{
  "num_hidden_layers": 8,
  "hidden_size": 896,
  "num_attention_heads": 14,
  "num_key_value_heads": 14,
  "head_dim": 64,
  "intermediate_size": 3584,
  "vocab_size": 16384,
  "hidden_act": "gelu",
  "norm": "layernorm",
  "norm_place": "pre",
  "norm_eps": 1e-05,
  "positions": "learned",
  "qk_norm": false,
  "attn_scale": 0.125,
  "bias": "none",
  "tie_word_embeddings": true,
  "parallel_block": false,
  "extras": ["capped logits"],
  "init": "normal",
  "init_std_qkv": 0.0136,
  "init_std_o": 0.0136,
  "init_std_up": 0.0136,
  "init_std_down": 0.00681,
  "optimizer": "muon_variant",
  "learning_rate": 0.000589,
  "lr_mult_o": 3.0,
  "lr_mult_up": 0.883,
  "beta1": 0.93,
  "lr_head": 0.0119,
  "max_grad_norm": 1.0,
  "warmup_steps": 200,
  "schedule": "wsd",
  "decay_fraction": 0.578,
  "decay_shape": "linear",
  "final_lr_fraction": 0.0,
  "batch_tokens": 131072,
  "max_seq_len": 512,
  "doc_mask": true,
  "train_tokens": 1195000000,
  "max_steps": 9118,
  "dataset": "wikipedia_en"
}
Each number is 128 + 24 x the weight over its row's rms, rounded and kept within 0 to 255. Layers, rows and columns count from 0. Numbers have three digits each. The size before them is the row's rms in percent of the matrix's.

# k: layer 2 attention key, 896x896, rms 0.026, rows 722-767, columns 784-895
# q: layer 2 attention query, 896x896, rms 0.0262, rows 723-767, columns 784-895
# v: layer 2 attention value, 896x896, rms 0.0215, rows 704-718, columns 784-895
# o: layer 2 attention output (transposed), 896x896, rms 0.0594, rows 704-717, columns 784-895
k722 101:125124111165125124144182152108145102108131134134123158123115126156173115149162099159104120111105120134111097142136174150153126129122120146089117144138125125177134158130104126142128168099126087160090127119132116186105126133118174113137170145142144142162067072133099157127093153153132117101120136130113164140122077103155100114152185172135
q723 104:144097102108118140152139153125121100111118119098130112173149144153128140123147169113168123128125129080120144134114117159157101129123127121124138107117139134139140133121160147115158100139149127142165114109132124125123100088144118110110074066119132169148140117130158143115138109103134149121146118133144118126136161114093126131102102108159
k723 106:150095149126132083099162078138119137127164105142113122099146131145115119101128118155105116125131140133161095086110127143118126153109094131147146137126160121111106134116130154138099135127149122162125083117113098161165137098167124149140152156169130163111141160140134152145138180124108076159126095144119158159148088110141096089079149097103
q724 074:109133148163093133161132125126114110127183168159131126128096147126134156143131134149130113123168139139148122099144128177161143140112127102156205120155141135129106113140155136090101134111117140184136104160102105126073143119161189134134116110103100126155129144109136082138165159112158142110137082100110080127151145130123130124141159109110
k724 079:070145142179157124147103115155118160123116115128111114143134073109137107121119124135118143153125124137151084100153128122100168101136102159130138114122128149134167149095124123092112128117118147093125169125140148102135153172103117137169119160135095121124117105137105125110134096116130134124092133116115129132136127121104187104174110136151
q725 081:107120119085133107133139094137159125153150119118139158125106149095117120119116163123146137122131133095132150137096145142095141155087126139108128123131145134110109088152110124099139091082136116110103096140104084157136150212124104070113141112132143158172122136121124126153136150116118112153131137110125127135134141124142100168113134167132
k725 080:117085096115162172117141149095152170113083115109111129154147123139108083123130117123166135125115131148103118130120098109175111124101152139149041135121135139114146127158103124211117119141096147094117142159185113086099149094155151103142130128135112120158147126150141114146110168131153122110179153116145131123112138140127175083092117070144
q726 103:096122134142093106125117159071110154111121094134125175088142153149145125116135102142126107160142098104098143149101123094141101185128106135136115123143164112094121082140095099132158185025126130078104116151106087075108116116148139111142146143141142149131114149163159104106132077160099147104102162150122148169120129093137112175098145111144
k726 105:117084088112077135124198112147104137120151159146143077115141092152126104092124157125149114081138162123133146149145096103127183171104172146115111116113156146157152123123132139146069094127106121075115094090101113148125119094117155146077149122117125122125135137131105130125142155134090136179105101152142108110129147147137149074083079093114
q727 105:119131137161134125113133145170118170133161134128104174096129139097130117158122136128141133153101127142099119161133128131116116135163089137125124127141164135087140109080144142176098131124147134122131106085092157136120118155132096105131132157173098145145134114122128132112122120104143116163114143122143168135117133142110142179115116114188
k727 106:111102126150114107132140116069087096135188118106160143135123106178134137095121084150090143090130164152158166143150137113113160138129146095112131145153053121161143125129202116122123156120096145138114154142149140112139154131111128118141137164103093141126119119149127092120114147141098158122150126113142130127150095109134152111147127094082
q728 093:128159099134102081133182083115110124104135120100128132161098123112123135140150160152122118106131160124106151152129105098171152164139132149142121143125150132099167120117130150093142154122099151115137090110138153166110131123100151155127139110125076113116107122127118143161121110144164101114104161092122139119163135128106156101154127180141
k728 094:144116101152143135090101149184128139124094184131123120069181158107148183109107120094115125165127096109131134158135094169121134105149135133113129118159126160090121141162105099119092078108188126138115150133100096111167113123127086110098145167124145150145120119157125081108127123123125106164058141141135144087121131141113110127130142096112
q729 095:111129103144101120126120104144152131183109102125125145141177114158160102120140149080104131125145152159162086092158152155118148164163111155098151126153082115121096084124093143172142134134096119098095090118100093094137143117100157106147144147139165093147155096146093140117160124134131124083097137169139113120113138119153096162155116155125
k729 097:122146208092131125124113136143117110122126145118150156103095153154104135099136066155169151111149131145128191155128126126174107076118139067161170137116134133103087124126143091105135127124171114135122131153157157138157125147134097122082102130154144129140148126136089115113103102142094139132157124099122127132156098106133118108061143057087
q730 092:132166121092135093097085108120128121150116067139096122152149136148112135108132165126109177121086126125156128127115151131144115102172114136131155106149128131146110135133155179125132117154136137138153159098118131139097151130130117104175125164131095153117150118106132147083117112137109146140105122162139104172079095122126095129123141143156
k730 094:133127165109130127105135156117103097132123107135147134142123081145151127126135145110137106106128109142072117174177137128143120167143130100135108129070122084113126116120145126090104111121094160100121109114100138156166082112120137090086114078088156117167122103101116110144127126100125111122129145124134130102101135135167138172162129112112
q731 095:106133176070126120069112120128136124118152144156105158156106140097139144134153155099142141129127112134130133123107089177159158121135157183140125122169136121149094125129136117130165106092103112125105134097156156121088109130085083133136134119124145123140103066147123110155121120147106120153137168086117129140166128120125147122112159103157
k731 103:118109108150118151133160097071132157134128175136157122104159127130135094117117108106113103138102162117137163132133116147127122136134161105143120107103130100126198122161081142103091090141125126105174140137120094135163142118098144089114113141108126100109150132121121130158134131160124197115083130156113135094125132116111086125172113117083
q732 102:103150110145142133109148147115153158107136140123155182099140092115105133131111163149150136151126122107112175148132115144144137115083150132090110127145153163141138146107177133139108132159112179152118127127095190148126111147120107097142154108159105123148114095107140127120155128129136150100124128120124100086135098096096190121133125133140
k732 105:162100166116120130109070102113113090133083122125146149176122115150131132115088086134130119085143167093183116117129104133152126154156083126125124133131085172096118129094114111149122148127146109088156129097172117143142141132166141161145138159102154156162134149123115116100091115125140136148143127153154171139133124141124140092144119085148
q733 098:126133150096138122140111118134166099132109100121106144113111114101143108100133128147165141083106130118076098151115154117082124154123132129175130154122100158113155081134157134146128098199114128145113125096145142121121156115111109159146132131111128093105117127152106097153102119107094104163105142114148143150145129140113149114135143100146
k733 105:069125106122135118097135104162088165128117155144154129128104104137134117133155150148132133124161113096158140140137136138154162126125106110109138107132088135106085139094116120103155147105153142114154170118143127112145125140125122133119092122145143115135113093134146151140110118114131138119133131133131102153084133079142062152192087140098
q734 110:121112129131156147110108133132125138087134124106116162163138112152098097117121093135136118139122125159174099103135134143157131172158105125129113134130128163139140110138112137103146161125179142111098179136120095109153115169133122107125176132128131169165122088123123128179125127151110090112133128152178117158113105097101129126137131120144
k734 109:140147086103130137129136128086141123128105121116169121113126149156115125119135101145127168127152139130114148139128112124092124122177181140089135140109160137137138124060179177144098126097103094140106101116125145125107138118158112094064060144120132127102103145115120164119132169112139149141109124106124139141111133137147130147139116137086
q735 100:130147127119154132169050123098128079100107137148160154144151130118132119128161135138115126144196097073121123159104128091158094139141108119126140105101077153097152132168147121158127126092128125103072126125131110115120125144104103127080091099127152142161138107079100140129109141134124159132108142091124152133135087049128168087111100079140
k735 112:125124145140134153105178091166135162151101156140114130136139129155145126151087112097152116157098131134133130101133102151141145127125146186148149135118154133147115105095121147105138151119143161175154114121140135106124142122181111129130101125117112121080156175141122130139101090088122129139150108149124075094132137113114068110131103139131
q736 096:110132175111090127098086120179112123131156096128116164107125150109136120143135132136097129143092159101134115055117132115123106121164155148105118126106170123087144108193133147129120127151114168110098116144139073099143148122148129158129130159127125096138206181111157108129159127165100146126122158142099143104157162146143138157129102106092
k736 103:144136088141132120162180148095138122127091175149131096137156100127127129155137118119137141154160148127127143149111105103155106129119091098165162160143114119142113148155133163109105120118135123154129159148151123167119119124111061106171129096094121137081095145123078167134138114167117102132119119125088140159142115152107071120152119143130
q737 089:161125120095093115109146116159109140161132114105103110088123129155158071122133087108120116150106144142118134119132119114165109094098159132164124134074150082148102162127113127123109107164089157139121110102148138107170100107157173141082149166160125126181098087098087147119082176119115151149112147125138132109120128161086125126133231112100
k737 093:130137131108131104134141140089100103130154117129169128128148103140129135119145139131102124141147127154098128142138171130120113165108155148086130116179115160109145096124124154139137139147132160155118109114131148130127150142083087079180158120141125087123139188108127091162120121147129097122134093180126136131120134122167116160138136090141
q738 091:143132128131135120093116108190127111120075141104113112110137132123145120096127161115163133162123108138117131152105117112148103122130108111086098157178119170114086187099123147140138152203130138147150129105114123126104159112121109108123147154058134154095171136116114104109140145094108131114122168115132125145113131101120128114152145145120
k738 098:118145190151146117169116122149128172122163153132149175106102092138110130152056120157105117114133082172161114144122120109150090112119085141140107096096084098155152138097152112126142148105116145133100152131123130105157145120114116113135129124173147135145161149139118158147086107112166098118142135175090111099115127133124123143183136125116
q739 094:102096119121114121156134145097132133134134145111116168111112096147120131123131141120175111100120106157129168124098123189133132109183139112127138138123170134085105112157144164145173153084106105126146116146143160126096112108171123090159140123123103215054085112119136168102118119078099131104124149080115153104150147118112086124150159129159
k739 098:123121120139102148132143104106137136146129140156144094136157153127104162126147142111100124140149182103088093122099102121163104140091155136148125123105151087137179123187066123130130116136093120125148153114160098143131144116122137161109096144131123118151117102106164117142137137137115104119112152154121137150107128118105134120122115097130
q740 093:116103079123108096145166134136121125082132087148064144146119123127116114110127141165114166137145187158152159176108152097157121139145125157091153140125128099148134112116108136148114164135136115117141122139108118147131182121157092182132137170152144131197119128167171118086127149119131119124113152140104082127127133149124099159107141135110
k740 103:121096097137135170136108155132108166114114164136117136150102133139114131146112105110166131094136146148126146114139129144121156114124168141116096115113110151098080161104134106094118142131104086100082115144129117111106092158121144096131183095105130109115075127089103082131155123136113129125156112150127147168146144116122132174108155074128
q741 101:137132136119112159133085127107082169120142112076139128112126102150085136105117160112124135146083117113116130112153146124156090151118146138085147118111096119157103104127126121126110161130136140101150119114117129130142123157112104161128137149078129110105101144131123104079081145121096098129107135206110123143145147104119124118122089155086
k741 105:093064099110091112124128106148134106135157133180130118149118149135113120140123128138152134155123090110061126135117117108113091131090081106139105096158103173114147157141094175117156123095125117114121153171127123146127180149157119091127141098132124112088085119099120108150111141140151128101130129100137128131142133141181115108073144150118
q742 075:117111131136152095098104200136154109143120047143180124160116127143149119129114111131115150132109075092125131110133119158144132122118152122155089104151124097179128110108134120140113110135127089148120123107134115135150154129193065120150139126127112108132159121101133105112112109088126127105127145133102154119115097152125099123140089117130
k742 086:135118121115126138141141121089064181136171159095080156120143164162120185104143114082140124107131165126140099145151171137134169187130110093074114128091106109126140112130062136116128162121127147121133088132128131134110140074083155128110115173163156135086088125128074144123153138179134125124106082124128132108142118137138132097134161132108
q743 106:083136103142120137147118131125147114131158136133137112102154107086105131095136117126130125102144126153135089096106113112138103103143117139149118082119118134146142130108104123138144093168146152107140138195134124170119110142163093148094145157143142108120155128115168134141149128149121149103094116113105160121140096116145138093168093152098
k743 112:107152180136126116123135139114118168146124164081117124106102149130141148117119082134110108119169140136193136110155168111140098157125131163123141143121129115127159157127115143150120144099124107123096127125152143144176146137078126121102138116151152151133072163134059147136151131110118106150152091192136164142127095138122120126101176109143
q744 106:073147127128140150096122141136132103147143110132119089144158088122090113109136145115096136158135075179112148177142129095140126120144131163092123126125155171134142127178128141142112155118085153147155119048141160112130126137111094142168166146172142138145102152147161112139157139112179153140107087149127129144148158137138182145117103180075
k744 102:128097141112114104149154149114119127103155127146103139117096112128190153161179146108142080121150115113107117147106138149078135170109140101139161136144140115173140119067143127160128171129187111133139131121083138103154107119158132158121117095123123106104103139120103115137150093158109077102136125146114190119133131143108119142137144106141
q745 086:137112139165158144126117096171132123084130137160123119149154104136113062154108089121123121151085127140157125114081124134097149127144141126148117123139151116143115105098123145160123147147116085136110190152096113115139126137127140131134103087105121102108142143136160097156116138130140153109127106143125144106144087109140112171149095137165
k745 088:107128125111143117110122123128156141151103125123131107117121138155099128131097149128119145119122096157164150124151118109149155118110118176126102154097106120117149126177136157127156101103115108143107074119111130103148144147129130142092142157092092099147189102137087127094112131120106137156113157100131090119118136111116175135133145149129
q746 101:172113129191156107142136137095106130147143120125130116163121140119158129102139110125121147124140117107165147142151103097102137092127120124161129113104146071125074123133129140113067114155112132155146091153135129117136144136099129159122087112142073151088122181155148102169130146133081119136134087093145118144118059158127163121126123140150
k746 104:109136131133147130078147153141123133132129148113110116140142108135129146144131171159136118151138162130114075148148158137098144173133125138120136133120126125069161131133146155120132127098161116099135123123137122137150128094134136108113127138136147145127157101099150138118133133125181113119117143122122127130176129126071110081143153112108
q747 086:140123121156096113122142173191136132139142102104144162134112127118115130121099139106106113146108123124124117167174096127161114104107140153144167066122089101109104133144166129122105145174104148115124131121148165144159115121183170133120091127104116137117138123073123118112144166124105154124125091109117128113154095151167126130146125210124
k747 085:144156142111129135130133090095150155141166133144128142118161132098123103083136117162111160098137138147128103168093137128125100125132158166095119140126135172144132132134092147088086131093112148163097126127155113074128182235119081138135151100118129131146104147123146109150144106144103123102141115124136099119129144099139123092150172116123
q748 085:131105140104115127148118128125178121132156128134166084109095135120158126158118117123158110157155134144112109131143127140146139137116121151148132099115104128120103132145102144131144109102107130095159176135110133136116098134106142128103118139106120116124100106097123142163089159128114122125129129072125110122121108122177147156101147097166
k748 089:133146132157138154131122131107129138126095124097093165132117125129143113130092148143119099148128107130146122135098089122087113112126136173136098145123175144156155116140137128117139146114154059171110068146132134134150150102127112134117109133167118144158124161123133113125108100099110143119132137146082124149159115123109159125160145125109
q749 098:102150157131074108101147139115138109098156151116151128136125078119102147172165137137173163138135130148140140120093122146158141112123134149117107133183096151138109121156169138123087140082100131115174107126139119128137129144121062133105139124099129109165132120129106139120143120134138130111110108124155130103139121106121148143144080070190
k749 110:179116127147142103157085106125105096133115082157128126158147142108151127151117165139105109119170121107089159104132132151126135126167108083164145171081121101164139148095113097125089128133130111136128145121132124141145133110091132070168075089084118127118157120133138166128105097137095151105136115138123094133136138141116125111098112166117
q750 093:138135155164107139116150119113127121154134139109119129169104119126109139146154139125137096148131081140174123139143131109116119118090127123118138172133150112103136098145071128098141128143097130115127110105082162122097091144147151119143129170108134195129105122112094181125099128128120122117106094164128160125138144112135151113158169153120
k750 089:070110086108124129087114066160136114116161120126121093129152145103112120140143088122139125124120117146136127119152113117109109129152109185108146101133091185141143118119209156145108103083134125074136120130169117082150139146104145096117160108159117141138137126136130085107086132138126122156132114148145105151149118144117151124113086147114
q751 076:074161093112139124109157072100166129079195125106145097126091129133133102152138103153137134126151134130104121124141118126108110119144087131137163128125136181124179172051122133141112112108159105108164156128085103124122133168099154101108145123121175153098131137137156122116085126100116129138098132126095154124096123127136136145155161109129
k751 084:168120107106151079104113126109130130142126121101103098101128125133150156159071107126109142106102169143153127154118125139153125175111127120100143133153142129140097112120146115129124107089117113170117110125133138085135092092121106132089117148152104132163097097094113110129119137127130120161174160136125128114148084133096129099160101095129
q752 094:139112104131148152146096102138136103106131140161141153111119073126152123132135118158104098094122097159119107138107126159078137145137155093172118141144127167084142150142135138135115115128168136154077136168100119114078145145121101136075110150124133096144112143128132142124119132153173125132140157120111124157130143107140165156150127136111
k752 105:135136169168115138109148152152152132115128111111136126126119148096158119117117128129171124140132157118093107074125150167161141124134141169141163101111129112192117146157145127157124188104123148163144131147149131136114114144100073132155120104109110133073144149103140166136130089120113143105138124111145076119136116141129156122102116157155
q753 098:123145160164142092139149114091100119114111131156195137164154101126091124186071140102121177118162130139137150136118086133154122131125138102095130155135114127121124147148138137123157132081073116138139122131140136110121169144116115098152138116085087148113142107114126100086116092143150140126165165130154129141144135162127136124173130154058
k753 106:094092081114138130135137158165145135141178135158134088155198124128110131109116137136137125101154153142096166101095172140117163080129174114123153112117123140140132104113132148119144136101168151135144116118113138160116117107139154142069129117148158112138076143113142120124154141116141097132115131121095141152106108130134137059131117096164
q754 100:121134128087108124150155123145115104126143138107144125121077096142135125121157133156140116111163139137096109113109110146080090118122147108169115157144125133137111139137146133112122114117170060147164090103126122124103144161128102134108138134110146098149144128125137136098110127116144160149124093091122098144123124131125150167170156083138
k754 104:131111092146143132122122153146121108137132096149138127130174143114130153129136105128102094171150101085181125172120182121105159145158123154111135137109152108179125128115104122108163088108114115077127135119138099150139097122116136160129082115098109145131132136097117114167140137155143120118125158105102144143088156131104108141085112156171
q755 090:137111155124097102153128104176138153130177104112143120159115116111136112109113123111085130165150178132138111112160135139130099138107113128131134146142146128141087116156116132121136153146116141109130078125158170098142099137145129097164126154119096134077120114081151114104141140098133139118152089119139112072162135134134084120128063117119
k755 092:138125031125133153122089117102144152117141127151120098113131105129112119101156141128129146124153098148111145131106150110142135167113115148104132117094114150120078143082178110127136144123099170138108187157143118177127221135130103122136150078123129143095119119123115116143146116162117125073146081157111148152124103140153141159113168174104
q756 092:152143071129106155157150158154122161144117127130081110138120129115113114120103132126119103114124128137148069184173127156152157116113125133138122167161070144142091121146113147154121133128114146132122117165119138116180169149124118115085131097131182099131141103152121064115148125133119137135130140129111134131137125123136103162147167152127
k756 099:085170152103122059130113130128129096156154136169146121130128139141145176118160149106121114150141106116073144090131142158115150131126119135093141129156136137127100108058129094118101157126150138123113140131121120087102122092112125155139127116087112127132159104118147163151099083158092117136112108158150132138148147115150142089109109057136
q757 098:112119143159095124164124113159164107122159099092152116139160121148127135090117124136129151125154097087142112104166105066149145162120095152184123148130122112141129100122139118089175133142097148134149089154171146154096084100122093092121133163113124127113111147069156065116130151113099111096137193131086104144139100140103112149134115166130
k757 095:096157202114134137128099149164145117122118173141118124124105117118110106114112159088138128166151126096116123123133126134130119102132115130123128128151131125136150144146114113176129122160133078138121136101115110127155118132138131156115121115148145100128111177147110127143128109144144122147094089119145091110176134129119138124123152103125
q758 086:170135105129119131149102135111105157117170157159120085114142112128153088102122131158132121125137089129106072140157149175124133127101145120121128138175102145134144175138114127130144115108112164133127166137146115128117115181164133151137127123120182143105150168148111127136166091170127169105102115122131123143150168115121106113064158102141
k758 098:154132129148106124158164117211120076121081128149142164119140106111127132112127134128116118139105120108145140120121149138088124124189126108112132117118137125142107187126135109149069151132167131127112138132119112160168154104130109122137111119171108141110110169103127139143123121149152139141114112167130146164152128175114144125129129108096
q759 101:138140125141145092138169134136106175153146126158143113115154107132154160108122133128142151113121099166105116139142155153116146103149145149084133159139150124125119153131130142132196122113147134082178181144115150117105119152150121150126127126134121122139088169139123118104124184140139120150183123148117115156136141151135111103141147140128
k759 105:150120171106095172090081138180123064135132132112149101124106152159119094119099083122098102137082118145126101145140111137140130150118072166150097134141164128182113135131143122096114108131133110139129092104107088072182119118121138170095132124139135148158102149142116079101092132097128122118134143121124133106112146125113161124131104128132
q760 096:142168160109150120130131114143125108109116103116158139132115153160118120128124142127111116128177156124125132156089084139122157154129133134111142147125141115130098171134138160141099170138128142129185159149130133124139159145151076142137158159100124118160111121139135129098149125133097105151111101142161163103064110110099104097132131175111
k760 102:121091141116118144113122115183119106125140118122122137113125132100135098145094146125138109137120135110116132155107145122123073145108147105067139127141118116145099117102114120152126116160158124155138144126112172154172110106155114116099145111171162117099119116111126116140120176109126127140100097136142136148100113148156098084147121129116
q761 111:133103106099112122204157098114095157135105143115102139120115093144088123164127132130134124124123164167079157132155129139129116149134138141088120150101147175130113096100123131095137180175112102160143113121118096137108140137127157126151159099142129094158162129124107144102153111087096150104117156117159112125064101063076146094109157125164
k761 110:160152141126126128124110113125117143135192067160116104141142143149140107117095166077086122093104110090110138131133125134150124127146149077153123127161101134149167171043132082161102104115127155142103164106114109140174134119130129135157096107157112127143136142141112169134103130125192104136132089127158086123119162173136147101097128108131
q762 091:081113090103149126120141117142106139139155178126156088121147105136138163173066126099127150155134123155192133142118135144097123135164109120176102117116182135165157155136129090146137138125152160155145118097143132101105146121136139127141158123103105143106149098128142130116125159121135110134156131151128149142113146136107112168128155130097
k762 101:117088155124128127109118105151124170116136103165128129135135163163162108128137100163090131133129145171156107163125127144113143130135116163081127096144112142119124113109120152095130129095142169138083187122118151090175148104104136156113118132160139143096119144172108114105127132136114104141140159103110164125148161101162176145114145138126
q763 106:070119119075129136131129125141118135138105127083117098098095142156108130170117175154142133145132163165117187078101096104105117153110151109090129126126170134120125116158127117124127112143130141172150093090138097099142151117119126169132125079131101080168114137147069142127104112088065145130146133143093114153100122089130135106115119111158
k763 114:165095109168133076115138133148121139104131095126146125142144141114115124117114147158107143117123132141132144129177183125120172102111084178119130098155127135148143136108132127099113138095145084156125179137170182128105132115124146107157119126127142157128148103116108127107136132142120115117141149077125144086172094084128096117154169138135
q764 093:132096155095105136123114128124150097161121097097129116121158117140183123053105126113136152136112130128139108097155123099166102135165161132127128120108136108137112172195091110140111147114119125147116112115107167083130152097127085132130165127156102188125145144117117158146127107102109135118146144138103133122146100158155123134119112114101
k764 099:149175113132142118162118180107132160116160179150147173132133099157095141115172095187139135140102113117130135143168179139133133168129107113097132156073152120113156135089186142143160145156166100096096124143138118137193134128065109154116136117114172140103104125125115120137147149159142117108156088114138140092123136098096130182120170103108
q765 103:140153116149104093104132161123133125128111131152132124151149160140121147095125101104112140115139141135127112146136147119136124104142064120078161102118143100099135117106153111135148125088106117109128118139134136132188091122118134158124124175155132125166128175113169129124102132105137115098164128154145131133121096148161140132088139131134
k765 105:103124064068141119134080138115121138134119142139130114049087117108145148145147148126120140100111116154176139070161143103145110165132133126125092124136133154145120131097150168146102134164181120148173166097085131154141140134138126130088175101140102139107090117119088164147174128119112068084118133134143099119143149125131157152119120101123
q766 096:114114113102131093121114136114163125149106159143117097104112094144096135125128146134200124117099144145108116155124131146098101110145103115120145097131127145098116098158109155134156121152175096119138138112106123116092127145123129087150187112163098174097121156094118157130061118110099126078159119134098108112129096136154201087131128124104
k766 098:136116126120086142107143109164103149133121141129152095141120136112174126162073103132100117125109094122151113076123137144141180155155184191131106127067135119150190136108123128119123123104098144153117143137117157109129125089116144157139108134132139126159138158130159102127142198101138098107125124090144146133097141137118087147139150135144
q767 099:108150167136149117057136158132108129136136160182102149133119116136142141108186123124167167114118111122101078092151137111149126093140166126126128189151106124130139142127136129153154132126136139096141126146129162175103080147108144114079168091142128090105110100139164132109127082153156156147137168130094145089162156116150115130140078095108
k767 098:076138080105134160102137161086152103120111143131127126116136101154088101134164120129115105134160125106095140092106132131111131130114082163148121099087107158098125097101095146102160160102106138106126145099102126109113078128128141123090153174127135124167172133125159161182128156127135111113171059151161137140121162140136168116108142102151
v704 117:116166123118145151113132116102157096115140117157182164123097151109112127133126094111166108079127103116138105139150140103132106155189125122117132135082109100139149112110152111178132142192134140148129136134124117148135112128160137151133120168104096147116105130130144138124113135122116150122151129123119115136175159091163135120138168110089
o704 122:087110131143087129108135128143074117122146122095077097167156130144216139109142156125114128141203139167109162114093138103149158133107130137162083127126108172145152141139149129109155106106114065118088164057114150162107124121121116068166146132160136142140136108161102123124136181130105098165132117148148160120087123118106106189117153137169
v705 115:113101095143176163168128106161145151131120121101112156122106155120138136089167115101101149094108172136094149133119112126167115117155152162130119125136158135114128132165111124115120134154145123143118159184104127117124124145119115155129132105119162115132114112136120112097142138160097116147106088128125086151127099098121109116135106136105
o705 119:136137153139088106091138145118111165168099101105108112136122132139087152118125129127145120132112113115117086124107129069114099120081086110109108123150104114145147146126168136121121077111113116121113115103151118089125137176149194161127107158154082142117112156097141115141109127105133129135128113142165128146141096132140150155152111172169
v706 114:148108113170125074142074109155075107155109154129103105131124113100147120146058134115123111146137092126138135123133145097096129115092118110157131139109176129120169109124124188112117082123120114153130108137146116174155139125128105093141138088096117132143107160114124096101125105144124142139199177160142128134108128066132126110191116083123
o706 116:145130109128128117181153130147112145175134120130126109106147113162124117125097112134114127135130129134150144163140112105138103114189104141151162110100112124119115108120136125132104165108134110090170132160144114138099126134146181125112144161101093147126131164139163136104069117132151119133156133108141114137145133130156118150148139174155
v707 109:134104116169131153156137154100129099103138120178102089131162124165160128130132138148129120111136154100100137148161184113159160114117144153137134101152136140134100129103180086139072084135118138097125112126119152133138114121126138107113090148138111096126113129139173136100108140149136078120150115173129155103112077099062125138123099127100
o707 118:126159104127147133118152103081164106131126115143146126150113095134126134094149130163132132116107081096119133158087114137139115136127141101137139163133135154157156162100106135095144139153143135172150176107147168140116127119154105151115131139086123130111099127096134091114151172102134181145140120118147137169139142148167082080122130144142
v708 114:132144148150175117089129133107132119133094113193087143142093131137160110127100136114158139138117106167101141150156140105154159120105132118121158167086122145082134070093117127155115134123117147132168141140179122104101145125091128116108098143083108124078090155127135150135117130159100162114135109155152123136124083162129092066169141147157
o708 113:133150087145082086150145087116134158158107150129169078138122139138116142134107156081110129136150116178155120127112110078162129107147117149156138117125080115142093181110115115141129138203170123110147109124138126125122152107107154135100164134125108136151155161133155123129157121177178103130130135105132152136131129133124157143148118113054
v709 118:107120166106138115074148099122197129163122107121111123124088131151140137130113139145115136078146115150147142102147131101155149104186115171081147108133115145152110152132131170093130084145130098110129112121100138116111097119135117157110123123148191118173104115152126146141138104070137125158155137183148166135119124093107136089136116101105
o709 124:129118093153156127146148152106095129170151112152123095145150107159115097120119116153107134147090122137165130117133142134101057110152096096118114108147133112111094113111154104114143151100113102102158139133142127121113127118119101138143132117157115141087140114108142138124123121190115139122153124150140096141127152131172154159105115103131
v710 113:118154120172100128118125091137148111136153136175138128085150126082165148121134156090105107163143099097147112137099122135139060161143099121131130158140110051101131152105140163159078136063140127158148143120131120183116105118167147136154168116067138088161123086098106123111140122151122120119079145138147144089157147107167123138117141143109
o710 115:138108146111109129153119142145159097101120119117120151140146135168134121127088156167115165096156138143130139126126109124093138104107126147118182111101136143186130138085111105107121143152118128152137164166114148112119134167076113136101063128109144145120138150109118149102167147147155130121129146128146101115105134147114135148111138139147
v711 115:132165125116141102126143116111111087142107119143115120098116077107129116113108155139120091106187143147120079148072125085159156140132142145121126038123153113109151134125103223128221113148116155164139136167133114123135122112139127131110114168163148145153164130124158146141139161125164109152151106116132123142133067120145176166136140108149
o711 111:098101053118083174140127136145135125080201157136122144143134175187110113131104116089110153132147151179154154129128118093087139168091114152133135154124141115154117123121124065168048145143111106132125143106129104144094140122132162102151130099113148134099166133164146113110125126152088106080091132121163125129103138102059126093132108103162
v712 125:167152152123107147160135116115166114117140095098169094130145163170081145124151149121109167134094140093114162091173136170195097091126104101106114138122130148149127075098127155131085109150108150117122139090136157161100157114139128133110127070119101150093125143129130127124146133056133119141087131147120163087084104119136101120121146136126
o712 109:126095137136163077154123137100130158159067136166125157127170146102157090142164155177155098125122181123107114150114120151117151137140122125133113123138144156162149125138143132142105121173076124137127136163124088112197154088156113176104131141181086117114129122115182139111136124103110189128083139112137106100134135126119118111151155171147
v713 118:083082130121137080118179157129121139124133123125144099111068112127125120092138090122139122139125131137159116148137184107093169143151123158131132118192133139129089144127116106153133136124117122105144106113115093124106114142192147102166138141143042106115111085131154139137120117142128128102149098060110112110149069161116151178123063134148
o713 124:163171114145137095133133150093129123110061132169140144119129158126121143142147132079122067170152074132081128131112130107148112098135136140101111119135133113132175129122130130122127114112145129142107116130116140152108111091071154168144113149148113125108141101152133130125111121109161099125108141175115174127080127055150117138117151136088
v714 113:150085158111125122163151135119171136141096119130085104125153132147133119123142162121115112087142149116131138090113125123099116104093133149149140101133135146128140138117136146119101110091146129069113114151086119165166135137108121159143122119151179123111139118158154138056138105157118114113120130106101086108156149163105128173102125130124
o714 119:154126115133145117154110071134139158117160161110153104124101145124106113107133137128115093149157149099104118156124145165134127128119149121169142158120114095152144089102150142110114127134108097159121125102156158138092144127149136081126173165128143138116091126137122160124120103064099141147115153140170149129146145157110126149086076095123
v715 116:172122119171131161169115129127122176125132141129146101103177155151134133131130100144124128182111138090150170089111175162130108136168122146114113125124107136108081129110116108163106127106116131127134112124117127146099108143095147114107108132111144117107119144098168122123130140119116145100153120091126152129132151120149098108169145178143
o715 113:162152120136102150109144118145149131115137151126145138106118089073140100159145091132077085108126135100139130111128078190096161144084137144142129155164143098154116123121165177091087169146146142103134145162149141118146102116134065121159138127109142111137134160119104134155108129198088098098141154119128145148163116119090134132118107135091
v716 117:161139120111119200110156097094139142087101133114122127117095141152140139109195132110116124109068189103119125125163147095151108125140178130108155118095096120088081100144154175118102134130171130106119124131108126135132102100169127077066126186113133095135092104084104156139141146187131103115115144168147162144166112111121118143114137118140
o716 111:127144147160142112152143139162139137157096147154110113127178107136114129132128145154109090140166117147133115118120125090125128117130060090135115139160106121143138135170145154117106140177096119191139145103121140135136115109144124161150100076130141167114145111150130102114149119107153183133108150131128137102135127174113106064122081108121
v717 107:149132119134110128141101135119153125130131140102152145137137148144157136121120121141160125049066088152064126143135121103121135102151135162158119125111118164135109138191140126113127134090109168102116141105133085161156140123124105179100142133087068165134155158122062123139122109102117118103136105154127171093170120142108120107100142133127
o717 112:121098101108146109141154101163088067072131125190106115139097128155143165145134149092136107153148112134121093115130102165113144173104109110164106118161142099148086142105156151121168104161131112113144132104125188156115112156153120175124102092125144111119100072162142154147072166152133094116125127145130123122167095133143113114076166159174
v718 104:139129141162121116112121161161115094141136119132118158113148119075109116134112136126113155162125098114145174130127119149133128102151120077091107159091152120140100125162142118118099128113114149130175145121087166112151143134122146065080147168090118137140120146153118107179123138150134126101130154115116126120129108136136054087165181084124